Each number is 128 + 32 x the weight over the matrix's rms, rounded and kept within 0 to 255. Layers, rows and columns count from 0.

# layer 9 MLP gate, 896x224, rms 0.11, rows 622-661, columns 112-167
[[ 82 141 119 126 141 101  91 164 123 164 111  64 114 126 170 122 118  67 165 110 125 127 144 149 148 149 139 122 121 123 168 184 154 143 167 174 152  81 107 174 150 124 109 169  72 101  84 162 142 102 132 126  79 180 147  87]
 [175 180 109 122  66 141 133 142 144  76 158 129 164 142 129 148 141 151 110 192  95 124  97 102 156 147 103 148 125 159 133 125  84 123 113  92  90 174 114 133 128 121 149 136 116 152 157 126 125 147 155 111 110 119 140 143]
 [112 121 106 144 108 107 121 154  69 162 116 179 106 117  62 133 102 124  84 145 160  99 107 156 108 144 104 101 121 103 132 146 161  91  93 157 110 117 118 103 117 131 154 173 124 112 136 182 143 198 167 131  93 186 115 137]
 [ 96 139 124 175 161 149 196 146 159 165 158 183 122 139  76 106 154 141 110  95  92 108 154  97 148 155 115 150 176 167 154 152 141 131 121 101 147 128 104 144  98  66 171 119  54  83 145 158 141 161  97  72 125 116 124 164]
 [163  94 168 139 135 168 120 101 188 210 134 184  59 135 173  56 149 192 117 173 180  84  89  96 178  92 184  96 105 170  59  81  85 102 101  90 194  90 170 123 123 104 149  75 154 165 110 102 127 126 144 139 135  93  76 144]
 [ 94 141 198 132 126 114 142 121 128 126 147 139 128  71 115 103 114 130 110  92 104 114 118  85 120 154 114 171 125 145 110 148  75 127 116 101 123 168 112 140 132 136  94 173 118 131 135 168 123 154 167 130  99 131 180 106]
 [184 138 118 112 124  78 102 121 164 150 145 102  91 149 108 127 124 100  76 104 124 169 148 155 166 115 150  96 108 188 205  99  71 138 139  91 139 157 132  92  73 185 114  68 161 113  87 179 105 110 152 138 110 190 110 184]
 [143 152 191 151 104 149 145  78  89 198 105 189 136  94 164 162  94 131 108 122 139 161 134 152  84 141 152 135  89 126 143 118 130  93 111 175 152 143 115 105  61 121 167 138  44 122 131  96  94 143 104 176 132 133 137  93]
 [ 80  41 110 165 115  86 161 145 119  61 167 149 119 131 129 161 122 108 195 146 127 138 167 178 165 106 136 146 135 164 100 145 155  65  85 109 129  93 152 185 126 144 116 163  92  95 101 135  56 153 144 149 112  76 121 148]
 [122 156 141 118 130 152  98 121  89 171 134 119  78 145 181 146 147 143  82 130 127 111 129 116 120  83 126  98 128 100 146 133 118 155 119 163 158  80 103 120 147  76  81 113 125 124  83 129  39 120  95 108 133 158 126 203]
 [147 122 165 179 169 100 159 118 144 139 140 167  55 189  87 146 181 140  95  76  86 125 106 184 158 137 122 111 116 100  76 101 118 161 148  84 147 122 173 104 130  98 105 143 169 141 140 132 150 148 105  97 138 177 106 120]
 [145 167 101 150 170  76 192  85 145 132 118 157 164 134 170 128 108  82  78 119 138  84 155 100 142 154 151  60 139 133 144 115 163 144 154 108 128 125 184 145  62 131 167  82 112 186 160 126 160  85 112 127  53 153 113 134]
 [ 81 108 166 162 125  85 122 134 151 110 181 184 117 119 162 195  55 131 149 148  86 141 106 147 143 132 148  66  90 136  85  98 185 151 142  76 182 139  21 111 159 117 145 137 145 156  80 110 138  97 170  97 141 164  63 131]
 [ 62 134 127 112 145  68 114  69 126 102 164  96  83 189  75  95 118 154 158 106 136 156 126  85 175 174  99  94 189 119 125  96 126 160 157 115 110 134 108 126 143 144 116 128 103 153 171 201 124 136 103 148 119 106 160  82]
 [166 161 173  95 108 144 165 146 141 126  37 115 178  68 187 166 114 137 194 134  74 106  82  88 157 139  99  71 152  94 102 137 137  67 127 106 137 121 130 179 145 142 119 116 171 124  67 122 179  91 120 150 124 127  58 144]
 [121 119 150 137 144  79 155 187 166 157  52  87 103 143  75 124 103 121 110 152 153  83 161 147 109 166 110 146  64 160 120 106 103 162 113 115 117 134 133 201 126 120 179 117 135  78 203 165 139 185 113 107  64 106  92 151]
 [ 86 144 127 140 135  95 156  87 119 120 116  70 102 139 111 158 112 103 153 148 109 150 145  97 133 172  52  89  99 200 149 136  88 102 137 104  71 111 142 137  97 194 136 147  47 151 194  96 139 138  98 173 146 125  73 129]
 [172 110  87 141 161 156 128 108 103 129 116 179  89 149  98  51 142 119 122 175 121  95 147 131  93 136  91 162 135 178 103 147 126 138 136 172 105  55 104 134  70 125 152 185 113 155 178 110 115 124 167 168 121 130 155 104]
 [ 80 114 131 145 111 153 126  74 124  76 123 103 150  80 110 135 102 192 198 147 109 127  94  68 145 154 104  79  80 105 133  96 170 129 139 145 120 128  52 155 151 107 136 112 115  94 145 129 136  90 128  57 118 130  91 152]
 [153 190 198 149 166 122  81 113  92 124 100 149  87 134 137 133 153 125 129 166 174  89 124 169 127 136  98 125 123 116 110 127  72 127  94 151 119 141  78 137  83 109  78  95 121 118 138 105 126 100 148 107 113 139 175  75]
 [ 87 191 141 117 142 110 116 143 132 172  83 135 111 114 108 107 165  90  86 130  95 148 144 134 151 135 133  80  85 138  97 117 156 103 172 195 170 128 169 131 130 139  89 103 177 125 159  88 140 144  95 138 108  85 137 161]
 [138 184  95 152 141 106 130  66 112 153 166 148 112 146 131 137 113 183 125 126 158 134 135 101 166 116  83 155 115 166 159 135 167 149 164  97 159 176 150 142 138 147 116 148  77 151 172 201 126 123 127 117 145  45 144  96]
 [ 75 104 145  89 127  58 127 100 101 150 145 150 145 149 182 105  98  68 140 152 143 168 201 117 113 110  53 131 131  95 155 119 111  95 166 138 109 140  76 154 141 131 105 146 131  95 120 134  73  95 107 145 128 148 107 151]
 [123 172 166 128 145 147 129 127 172 141 135  92 107  87 128  63 191 125 136 118 142 106 108 131 132  86 107  92 155 137 167 181  89 100 110 120 171 127 218 131 114  83 159 101 152 103  89 101 109 111 142 111 100 119 141 163]
 [167 148 162 127 139 147 107 102  84 129 180 121 111 134 138 139 109 167 125 195 139 210 159 124 120 118 135 163 107 128 123 127 139 127  62 127 100 121 116 166 100 162 100 127  78 159 148  89 151 117 152 118  83 132 209 113]
 [172 114 156  75  82 138 130 116 100 154 161 149 126 102 175  74 107 149 129 135 158 136  51 173 123  87 112 121 138 139 149 146  92 132 153 127 136 118 159 168 120 149 112 110  99 138 152 138 122 111 118 161 141 158 148 182]
 [110 137 128 113 116 129 195  69 138 155  85 105 135 162 111 101 123 126  88 143 169 151 113 102 118 105 132 119 141  51 113  68  69  96  93 104  96 150 190 108 102 127 101  97 153 188 200 114 117 123 106 159 131 126 112 109]
 [140 144  67 205 156 178 106  64 151 187 106 100 134 153 185  99 118 167 116 127 143 121 176 171  95 143 112 113 115 134 148 110 143 123 150 130  80 105 123 127 119 124  90  92 160 157 114  92 140 102 106 130  83 142 130  88]
 [157 147  71 119  98 133 122 143 133  80 127  92 146 154 115  37  82 109 118 151 117  95  88 165 131 154 105 110 110 123 117 123 166 186 149 108 138 105  59  87  63 159  93 115 123 141 115 118  98 100 120 132 116 126 124 147]
 [130 119  90 111  83 130 107  60 118 142 115 121 115 109  93  91 103 206 155 150 102 154  98 167 131 121  58 148 178 155 118  90  86 123 120 128 142 127 128 154 114  90 111  92 127 136 153 136 115  89 149 140 169 127 147  86]
 [123  83 188 157 142 120 129 155 147 152 123 103 131 167  18 147 164 120 138 159 160 210 156 137 104 132 116 167 118 122  56  77  84 118 135 164  90 120 159  64  46 143 235  77 123 100 110  96 122 156 166 109 134 127  34  95]
 [134 106  80 110 104  69 185 106 171 116 120  54  94 145 121 107 136 170 109  72 139 173  90 143 125 183 122 135  92  90 138 142 174 159 114 138 168 146 158 139 116 136  85  85 100 137 133  94 126 149 146 150 137 138  14 124]
 [142 143 131  98  49 118 118  96 106  91 166 178 138 116 128  95 147 155 141 122 120 155 141 123 165 164 110 122 177 135 104 129 156 128 160  78 136  95 145 116 184  84 162 138  96 106 161 179 100 130 181 129 181 136 146 179]
 [105  92 150 140  73 135  98  84  73  82 106 142 181  93 115 149  94 150 130 178 126 100 164 121 136 108 103  65 142 123 121 182 147  99 167  72 126  61 103  51 160  71  88 108 116 108 116  97 107 121 117 137 111 125 185 155]
 [110 161 117 135 132 114  72  96 151 137 148 149 131 148 146 126 171 123 147 126 106  92 135 134 139 101 131  85  96 108  69 130 128 148 105 153 135 101 107 148 161 125 148 179 101 161 116 149 114 112  90 132 131 152  94 179]
 [146 132 142 192 112  84 107  81 128 199  57 133 180 103  92 170 205  79 146 144 148  39  91 135 148 152 118 121  65 163  70 105 100 121 133 139 111  85 132 150 207 122 123 174 144 130 150 104 155 127 133 109  75 133 141 141]
 [103 138 109  86 111  86 126  63  97 147  61 160 185 139 120 154 116 118 139 115 134  85 157  96 155 104 101 121 134 142 209  77 118 161 108  98 149  69  36 105 147  76 154 136 130 115 131 109 128 186 182 130 125  74 137 104]
 [131 124 100 178 139 181 189 121 101 142 129 102 154 117 100 108 124 129 134 153  91 134  80 126 100 116 133 129  88  60 128  67 113 164  56 119  82  94  87 123 152 136 122 117 105  94 158 108  53 132 121  86  97 102 118 186]
 [117  55 106  71 160 129 162 130 148 110 104  71 151 122 140  33 174 178 162 134 110  93 109 119 120 192 127 113 103 169 126 158 161 140 119 122 118  45 144 105 136 136 150 113 181 188 122 110 119  77 170 119  33 124 139 154]
 [149 100  99 172 129  99  94 126 173 108 111 138  95  75 177  94  77 121 140 139 121 126 133 130 147 105  84 100 169 120 139 138 145 170  98  98 183 179 131 213  51  94 110  99  89 127 157 107 166 147 125 190 109 157 142 123]]
# layer 9 MLP up, 896x224, rms 0.105, rows 622-661, columns 112-167
[[123 121  72  69 151 147 166 163 130 171  86 137 160  52 131 242 174 103 118 152 117  86 125 169 103 124 122 149 182 153  99 117 151  95 114 121  84 129 175 106 122  92 102 104 177 126  55 117  99 133 124 119 128 131 169 110]
 [153 121 107 129 168  76 104 137 102 113 137 137 125 119 136 140 130 164 109 192 109  74  95 151 120 117 120 150 128 140 147 165 158 124  65 102 163 174 133 113 122 138 127 163 138 166 117  85 114 108 149 162 110  81 136 142]
 [129 172 106 115 149  79 140 121 129 185  76 112 137 110 145 128 145  85 128 139  82  95 119 118 133 171 124 174 144 120 103 106 120 118 165 140 141 146 120  67  95  98 126  76 103 105 193 135  84 118 158 189 130  99  86 154]
 [ 79 142 133 144 133 105 103 197 186 128 124  99 134 146 177  87 121 150  90 147 107 128 147 192 160 148 155 129  73 189 164 158 146 110 171 167  45 134 145  77 114 135 160 156 114 163 162  98 137 110 129 155 107 161  81  98]
 [136 174 157 163 138 107 110 123 134 126 156  64 181 107 118 138 112 109 122  99 149 135 188 107 103  97  44 168 175  69 186 126 108 124  98 133  86 131  98 107 122 182 111 140 176 114 121 105  90 182 112 121 165 168 202 111]
 [140 148 133 138 136 113 109 170 121 169  68 131 169 129 162 101  71 137 100 146 103 121  86 119 112 136 116 111 155 139 122 108 172 187 127 139 133 167 111 111 129 162 163 163 128  91 116 113 132  89 181 184 138 102 164 132]
 [136 118 160 176 117  63  86 152 117  63 118 127 128 140 123 190 170 198  85 147  59 140  95 129 136 101  69 125 160 135 148  80 113 155  99  88 120 115 110 133  95  84 184  83 163 120 112 128 232 135  90 145 189 119 157  75]
 [ 56  90 162 132  91 135 101 139 182 132 127  89 141 123  84 103 213 145 133  64 175  85 107 124  93 140 125 102 129 164 129 150  97 159 136 110 158 121 129 145 149 114 143 122 161 141 167  74 170 147 125 129  90 134 138 120]
 [132  51 106 138 118 100 145 156 146  94 184 108 127 187 123 127 119  68 193 152 101  79 126 132 151  23 127 110 153 129 184 130 105  80  81 112 145  85 165  63 131 138 130  90 152  60  93 172  54 130  55 137  69  64 147  54]
 [ 86 150  90 159 128 199 180 159 169  64 120 128 178 164 113 144 122  85 129 143 159 118  95 180 134  82 127 142 133 162 107 142 161 154 125 142 130 127 169 142 127 124 175 135 138 139 130 183 243 132 102 149 151 122  92 150]
 [139 136  69 149  95 156 161  90 117 139 128 155 128 113 137 183 146 148  91 103 135 116 166 118 134 129 102  86 126 109 140 163 182  81 124 163 186 177 104 128 106 167  97 136 109 111  95  65 119 124  97 227 184 121 109 174]
 [160 147 125 161 105  77  95 112 151 115 128 111  74  81 174 147 103 113 153 151 132 133 163 142  89 110 144 185 138 148 134 168  93 111 124  79 204  62 169 117 108 182 122 137 104 133 112 104 132 174 143 106 155 140 153 148]
 [104 148 105  96  81 123  70 169 126 117  87 112 167 108  97  43 149 131  96 148 186 143 129 136  98 131 108 122 118  87  85 112 155 183  92 142 100 111 166 151  94 110 149 140 133  53 149 122 107 156 112 123 106 125 120  74]
 [179 145  96  72 167 121 126 107 105 148 125 144 115 181 102 118  26 166 128  75 126 165  94 164 114 113 122 163  93  97 145 147  97 179 157  95 137 156 111 168 104 190 103 150  94 119 175 111 131  84 160 124 124 108 185 109]
 [100 174 107 146 120 135  75 125 107 190  52 152 172 148 127 106 120  93 101 163  67 142  74 151 107  29  92 100  74 162 118 129 146 117 136 141 136 165 177 146 101 184 173 117 119 136  82 157 147 162 151  89 105 115  98  61]
 [174 114 144 107  98 121 126 179 158 106 165 122 169  39 186 112 161 107 140  98 145  98 102 150 120  97 182 141 135 110 128 163 171 150 162  74  80 130 144  80 119 153  82 149 203 200  76  93 112 119 141 147 133 123 131 122]
 [167 142 131 116 133 110 100 121 150 156  82  56  78  88 106 134 198 200 123 148 121  99 136 112 132 124 135 195  75  70 127 189  81 116 174 114 145 136 169 164  99 143 172 147 124 132 167 140 171 107  72 122 122 139 145 203]
 [159 114 142 134 114  92  74 139 134  82 166  44 158  99 159 120 129 132  84 143 170 118 144 141 144 124 162 148 178  75 152 108 172 108 109 140 115  87 176 137 138 154 147 145 104 100 112 154 127  64 113 101 148 111 103 112]
 [118  66 141 151 161 150 123 110  89 172 137 138  30 124 165  44 171  80 135 160 159  98 150 129 149 143 125 176 112 160 160 128  98 111 145 137  75  46  71  97 144 114 104  74 100 132 120 153 109 134  89 133 140  66 136 147]
 [145 141 151 133  84 115  79  94  89 126  90 123 143  94 124 151 149 133 165 119 142 132 123 140 146 190  92 119 158 158 123 129 126 107  99 166 146 146 113 138  75  86  94 105 145 145  68 115 157 123 100 107 159 164 132  61]
 [124 160 200 142 147 194 160 121 167 156 125  86 157 126  98  76 183 151 146 131  78 150 128 103 145  60  85 110 177 193 133  96  67  70 123 188 156 130 114 110 107  82  75  99 139 161 156 158 124 172 185  65 102 120  64 123]
 [137 151  97 146 144  99 102 116 145 119  93 116 137 135 104  96 119  98  95 130 185  83 118 141  97 167 122 129 161 116 180 141 121 119  72 182 171 157 145 146 173 148 153  83 138 117 107 117 106 107 112 147 165 111 116  96]
 [ 89 114  97 155  92 157 104 124 156 210 125 148  98 125  76 138  87  85 161  96  83  88 111  64  84  93 105 111 152 144 181  83 140  91 139 121 147 105  87 108  76  86 116 154 124  76 111 121 157 125  45  80 112 149 150 144]
 [ 97 131 117 204 106 114  81 154 146 164 101 126 131 130 153 149 146 123 122 142 111 127 164 171 136  96 109 152 119  99 157 117 137 138  76 138 117 171 146 171 136 149 110  87 136 171 111 155 137  94 153 116 151 127  74 107]
 [114 149 120 129 165 180 130  64 128 153 110 138 181 173 147 144 132 112 126 146  93 132  91 134  99  77  96 163 131 140 124 163 115 164 114 132 115 140 151 142 112 156 123 103 109 181 123  91 135 117 122 156 135 132 116 116]
 [146 140 152 161 177 168 141  82  94 108 187 129 155 145 156 125 116 190 105 141  90  90 148 100  98 148  97 116 130 214 111 143 107 112 157 123 108  89  67 189 157 103 168 105  81  43  64 136 130 150 128  91  89 103 103 108]
 [109 121  92 159 121 125  96 110 127 134 153 107 158 117 107 159 110  73 165 189 117 121 176  88  75 109 133 118 120 159 126 164 104 136 147 120  88 169 107 113 191 105  98 115 140 105 114 149 134  97  50 116  96 148 170  96]
 [168 153  81 108  87 191 136  90 142  72 100  58  96 118 163  84 138 114 137 190 143 104  94 145 175 143 176 138 131 104 138 114 138 167 112 108 138 132 135 162 111 155 120  91 148 139 138 149 158  99 141 127  92 130 162 124]
 [135 132 157 197 163 168 163 140  76 121 177  99 146 165 151 135 126  97 137  98 181 103 116  80 152 134 148 210 100  67 141 141 154 162 103 160  91  48 165 153 121 132 108 141 134 131 159 155  64 129 122 129 135 156 154 133]
 [149 107 175 146 137 122 200 198 123 107  86 164 123 150 121 132 118 101 159 124 124 150  80 114 154 158 136  85 171 131 110 161 164  92  96 134 118 186 149 130 154  59 147 104 158 131 123 108 160  84  82 107  89 106 123 125]
 [142 152 176 173 112 125 170 100 141 120 155  95 107 142 102  99 153 109  99 117  99 182 170  71 147 103  96 145 182 145 179 121 121 119  85 127  75 178 109 121 134 153  80 127  87 155 148 101 171  83 118 146 132 114 118 126]
 [109  46 153 133  72 144 128 121 125  76 105 121  93 120  80 110 140 115 107 149 117 134 112 121 138 136 105 141 108 134 150 103 171 203  98  98 158 133 106 151 166 114  91 131 123 145 102 137 169 129 126 109 108 115 105 150]
 [164 178 106 181 195 150  95 138 128 139  59 125 153 175 131  91 113  69 131  80 107  94 116 160  42  73 146  62 121 120 153 148 127 128 102 135 163 139 141 125 109 168 122 157 108 112 113 163 150 151 132 149  83 153 113 105]
 [102 179 115  86 135 126 109 146 195 124 143  88 100 138 134  78 180 162 145 100 108 152 102 169 132 134 185 160  91 113 143  76 101 125 143 208 104 174 178 229 135 164 101 139  81 134  78 154 167 103 130  77  81 101 122 126]
 [129 163 152 137 169 130 123 141 170 131 105 135 149 123 106 173 109  88 110 116 110 154 132 151 112  91 169 132 148  98 172 179 140 112 149  84 133 111 133 141  91 132  85 136 205 117 153 130 118 160 113  99 164  77 149 120]
 [153 143 123  79 132 120 164 120 106 155 108 140 181  91 108 151  74  88 165 173 173 152 123 102 112 140 108  92  94 113  62 112  96 156  83 148 138 154 166 123  68 180 129 151 104 131 165 112 141 127 108 122 101 198 101 159]
 [ 71 123 164 133 111 146 117 138 182 160 161 127 139  95 186 146 114 112 130 126 123 162 131 103  47  69 143  89 141 146 112 166 141 177  59 140  95 108 151 123 128 136 144 146 140 147 146 115  69 138 151  76 146 198  95 121]
 [ 90 123 137 114 121 184 152 117 161 128 103  81  83 150 136  98 102  85 121  70 136  66 128 132 126  89 111 110 109 147 115 108 144 138 207  82 119 171 195 194 134 131 116 141 151 125 140 129  97 158 119 193 151 147 130 130]
 [122 182 148 180 137 150 114 145 148 161  88 134 168 118 103  91 181 150 148 118 197 177 186 100  99 147 135  86 144 109  97 121 169 136 111 109 124 121  97  83 136  98 132  86 151 118 144 168 153  74 145 137 185 110 132  81]
 [130 125 136 162  94 107 116  88  92 123 177 176 136 151 113 112 122 104 112 115 151 111 100  68 159 171  79 144 144 142 153 173 141 159  95 137  89 184 114  73 110 190 121 133 147 151  88 147 134 146  41 181 122  74 156 164]]
# layer 9 MLP down (transposed), 896x224, rms 0.0983, rows 622-661, columns 112-167
[[110 128 116  80  88 100 176 179 142 129 184  82  97 108  71 132 140 108  98 129 101 139 106 146  98 159 134  82 110 153 138 126  95 144 135 118 111 147 172  86 163 150 138 126 130 156 153 142 158 151 161 105  94 165 169 137]
 [151 150 115 129 112  93 122 128 157  83  87 137 134  82 136 115 132 125 123 186 130 114 118 136 130 130  75 131 110 158 101 121 137  93 136  58 134 132 115 145 126 139 119 126 127 173 130 121 129 112 122 120 164 176  88 128]
 [107  64  97 136 120 160 141 120 166 133 140 179  66 100 107 130  54 105 151 142 170 124 110 131 212 105  81  83 167  80 148 107 132 135 123 109 113 130 170 131 118 163 107 162 122  83 103 155  92 115 123 101 112 176 108 207]
 [112  62 141 131 128 139 130 140 118 119 106 145 139 182  92 118 130 133 181 129 135 158 126 147 114 176 135 136 133  93 153 135 111 102 116 144 130 141 143 160 128 116 202 200 140  70 136 133 129 113 136 136 145 106 119 132]
 [122  65 113  52 113 197 166 129 122 137 132 122 153 155 131  99 173 109 132 112  93  98 159 100 110 139  78 131 173 106 124 127 146 177 143 157  81 167 129 148 110 138  90 186 126  71 136 124  97 168 100  90 127 171 147  76]
 [165 176 118 160 111 164 201 138 117 108 155 106 121 127 126 137 111 101 195 162 181 157 147 125 173  94 132 154 138 132 132  86 126  82 140 125 169 117  94 146 145 117  98 119 151  99 140 129  93 127 157 120 160 148 163 116]
 [171 147 155 120 120 116 126 165 108  77  93 129  70 113 130 200 152 147  78 163  73 144 124 118 127  71  78 121 154 204 166 107 160 152 166 113  54 168  98 121  95 170 133 129 176 111 142  93 149 122  63 113 132 138 117 104]
 [108 134 156 155 143 148 185 134 150 138 146 126 173 144 171 122 141  91  86 151 113 182 112  96 109  73  92 189 175 131 158 137  99  45  94 113 101 135 118 111 109  99 134 126 158 106 177 112 165 181  94 102 134  84 153 106]
 [ 96 129 139  95 134 123 119  97 123 161 136 123 151 143  96 167 139 126 135 168 162 105 139 148 119 100 111 172 116 125 167 125 109 129 183 147  94 129 146 110 151 175 141 122 138 149 113 176 136 136 113 208 152 155 160 133]
 [ 99 180 125 127  46 143 142 129 129 106 128 123 143 169 160 107 111 166 134 159 181 171 138 152 194 176 180 162 144 133 164 132 158 111  96 102 141 125 152  90 135  83  94 126  95 138 120 132 142 123 130 117 106 143 159 135]
 [108 111 119  60  98 159 157 131 103 108  68 101  66  75 107 200 180 141 125 142 132  45 119 119 139 124 121 175  91  97 153 137 134 104 131 116 124 124 119  69 130 117  77 137 100  78 114 148  85 170  79  99 114 149  97 160]
 [198 105  85 174 170 149 135 148 184 119  89 113 126  86 127 140 163 134 110 112 105 147  88 135 141  92 107 192 132 124 115 129  45 121 195 129  89 128 172 172 127 164 175 139 114  80  91 114 112 103 169 160 103 107 163 123]
 [103 184 106 109  95 112 135  55 160 112  95  82 132 121 143 118 159 160 118  93 147 134  80 113  79  99 133 167 140 128 173  85  79 112 129 148 114 147 150 102 104 159  74 157 197 136 148 207 164 118 118 136  69 123 116 150]
 [124 132 130 132 164 153 135 194 115 185 131  89 168 143 133 121 113 109 148 134 178 142 128 118 124  52 118  99 127 135 106 155 160 119 165 100 172 159 113 130  96 155 123 112 150 124 120 173  99 117 159 136  61  81 136  92]
 [113 154 134 134  99 126  96 108 121 139 114  86 132 128 161 134 122 136 172 192 102 183  65  95  38 124 115 131 130 171  42  82 112 166 125 118 159 145 174  45 167 173 118 111 141 143  95 149 173  77 166  55 160 144  77 169]
 [121  63 128 102 177  91 167 150 158 105 116 147 169  56 175 141  54 129  91  80  97 179 139 121  97 111 114  79 148 147 161 112 165 120 113 140 168 109 201 122 117 141 148 102 139 183 136 116  81 123 139 112  99 153  92 176]
 [173 144 141 108 124 123 169 105 123 177  78  43 101 130 153  57 177 163 125  76 157 160 150 104 164 131 106 156 117 116 113 123  94 159 113 144 146 121 114 144 102 143 138 125 175 119 121  97 136 146 119  82  90  82 109 175]
 [143  99 119 161 123 132 165  89 135 132 112 185  66  88 125  80 104 187 113  81 168 200 132 145 137 187 126 178 167  90 111  64 120  93 143 131 141 128 151 180 108 141 146 175  86 109  53 154  58 130 119  90  42  83 121 126]
 [136  69 172 140  69 173 108 104 110 157  76 116  62 134  90 143 142 132 168 154 116 120 149  54 171 155 204 146 185 137 114 119 123 217 125 142  60 158 125 133 187 185 125 184 114 165 130 100 128 160 126 182  92 103 139  98]
 [154 108 135 172 202  98 115 116 129 120  79  95 150 140 138 130 142  98 183 217 100 164  84 121 167 141  94 150 140 137 132 101 156 140 119  92 123 123  91 126  88 141 109 153 151 108 138 109 118  68 116 108 111 168 126 111]
 [ 87 118 157 114 118 115 135 102 160 121 144  69 124 151 105 132 192 101 147 125 129 171 199 120  94  78 120  24 148 194 131 101  92  98  90 161  73  89 157 155 146 149 120  54 215 127 142 167 102 133  91 101 110 183  67 121]
 [114 146 103  45 128 129 129 109  96 136 130 132 172 111  74 103 101 156 129 139 108  87  67 145 110 114 131 186 108  73  85 153 163 138  75 110 153 106 145 129 132 153 162 105  89 137 167  76 136 157 221 173 143 145  94  89]
 [152 105  88 162 133 111  90 165  80 122 193 109 161 175 124  82  52 127 104 131 138 123 131 140 164 106  90 169 137 144 193 118 122 160  85 145 130 161  81  37 127  79 135 116 152 104 114 129 115 160  74 165 117 127 153 176]
 [157 148 127 128 181 151 158 114 179 117 142 104 152  86 123 128  88 124 152 117  87 100 143 130 158  80 167 146  97 108 164 119 128 153 128  91  98 166 185 112 106 138 104 169 123 179 197 145 151 140 160 139 169 120 115  90]
 [104 107 127 133 177  97 119 114 144 163 222 152 161 132  90 150 110 111 220 151 147 134 114 152 195 131 138 138  94 114 119 139 143 121  79 127 129  93 156 140 128 136 139 147 120 166 137 216 101 134 117 211 143 138  83  87]
 [130 180 160 122 112 155 166 133 117 105 157 130 122 128 129  96 139 124 160 162 155 140 128 188 166 118 148  85 138 178 113 150 146 104 146 148 126  99 136 153  91  93 102 150 110 130 119 169 122 115 119 127 142 102 150 121]
 [112 185 103 131 141 161 150 128 107  93 120 121  76 114 138 100 144 130 143 132 103 135  98 161 174 154  83 126 144 139 164 126  98 155  97 103  87 116 180 137  78 135  73 160 144 120 147  87  95  85 135 108 203 152 109 145]
 [116 160  52 183 147 128 115  82 151 130 143 106 116 142 167 130 155 101 118 136 117 109 136 173  65 118  97 120  94 165 146 122 174 124 135 119  55 125 122 115 136 116 128 119 136 132 166 136 173 119 109 133 136 179  45 125]
 [164 137 151  81 148 140  91  98 116 107  78 149 149 113 211 175 135 100 111 129 143 124 158 123 129 102 159 151 108 110 138 123 105  85 131 173 158 152 159 142 130 156 147 166 103 134 154 117 106  89 174 126 129 151 123 145]
 [130 128  81 126 156 177 142  72 153  95 116  92 122 104 106  70 118  76 186 123 180 107  99 113 113  94 191 110 121 122 236 134 172 168 106 148 105 155 117 108 145 109 191 121 142 179 136 119 184 171 137 114  97 165 160 173]
 [182 138 141  84 174 138 115  80 117 152 138 116 130 125 204 161 129 128  83 116  98 121 154 152 128 160 130  89 110  86 109 141 115 148 146  74 186 135 138 105 124 119  89 134 104 117 164 163 141 102 142 122 119 101 197 180]
 [156 148 143 130 141 159 159  88 148 128 133 119 103 132 133 151  69  81 152 164  64 100 192 178 161 138 140 100 111 117 169 162 153 100 125 110  70  78 168 105 132 124 157 172 140  83 100 204 114 135 165 138  77 109 172 152]
 [131 113  82 151 162 131 155 119 160 118 117 152  62 129 111 103 140 120 176 151  98  85 168  79  92  89  96  89 110 127 142 138  57 111  99 117 115 181 126 119 104 119  79 168 150  83 154 128 169 104 181  97  96  81 128 133]
 [202 114 142  90  73  85 189 117 146 160 139 151 130 173 142 111 108  92  90 134 161 128 138 124 114 110 132  98 151 113 176  98  28 172 114  99 125 119  99 125  59 142 132  96 160  91 123 190 133 177 145 136 123  96  88 116]
 [118 206 153  82  75 132 183 143 126 128 137 154 110 128 110 128 138 103 156 133  99  57  96  84 111 120 185 159 135 130 148 127  97 152 157 136 144 123 119  76  92 126  82 189 121  99 176 134 175 131 130 128 140  90 117 156]
 [171 177 142 141 142 107 155 146 149 143 142 146 168  85 111 110 152 140 164 139 108  84 132 125 112 187 128 132 170 106 108 116  76 119 136  90  87 160 201 157 170 163 153 131 123 111 158 110 126 126 121 122 183 125 139 162]
 [127  74 130  73 115 101 106  85 155  97 214 118 163 161 119  73 159  69  80 213  90 143  65 171  73  86  77 105 114 131  30 112 180 117 157 106 108 107 147  93  96 112 215  77 140 159  90 128  91 101 121 157 119 151 118 164]
 [130 129  68  94 123 205 174 106 172 169 140 149 126  94  90 109  89 116  89 117 138 117 105 117 137 171 126  29  79 133 152 135 178 177 133 133 109 133 138  98 123  83 110 158 167 176 175 159 126 157  96 178 202 190 131 100]
 [167 121 128 182 102 138 108  70  75 131 130 113 119  72  94 129 116 133 136 201  88 169 102  86  96 121 148  64 177  96  60 109 177 146  91 127  98 116 120 149 129 108 110 153 103  84 118 151 111 156 146 132 188 122 130  51]
 [100 166 115  81 147 133 189 146  96 162 115 224 169 137 104 129 127 154 165 151 134  93  97  51 142 186  97 166 104 110 175 142 131  94 125 105  48 160  97  64 100 176 170 109 173 120 150  96 117  40  99 119 156 129 161 129]]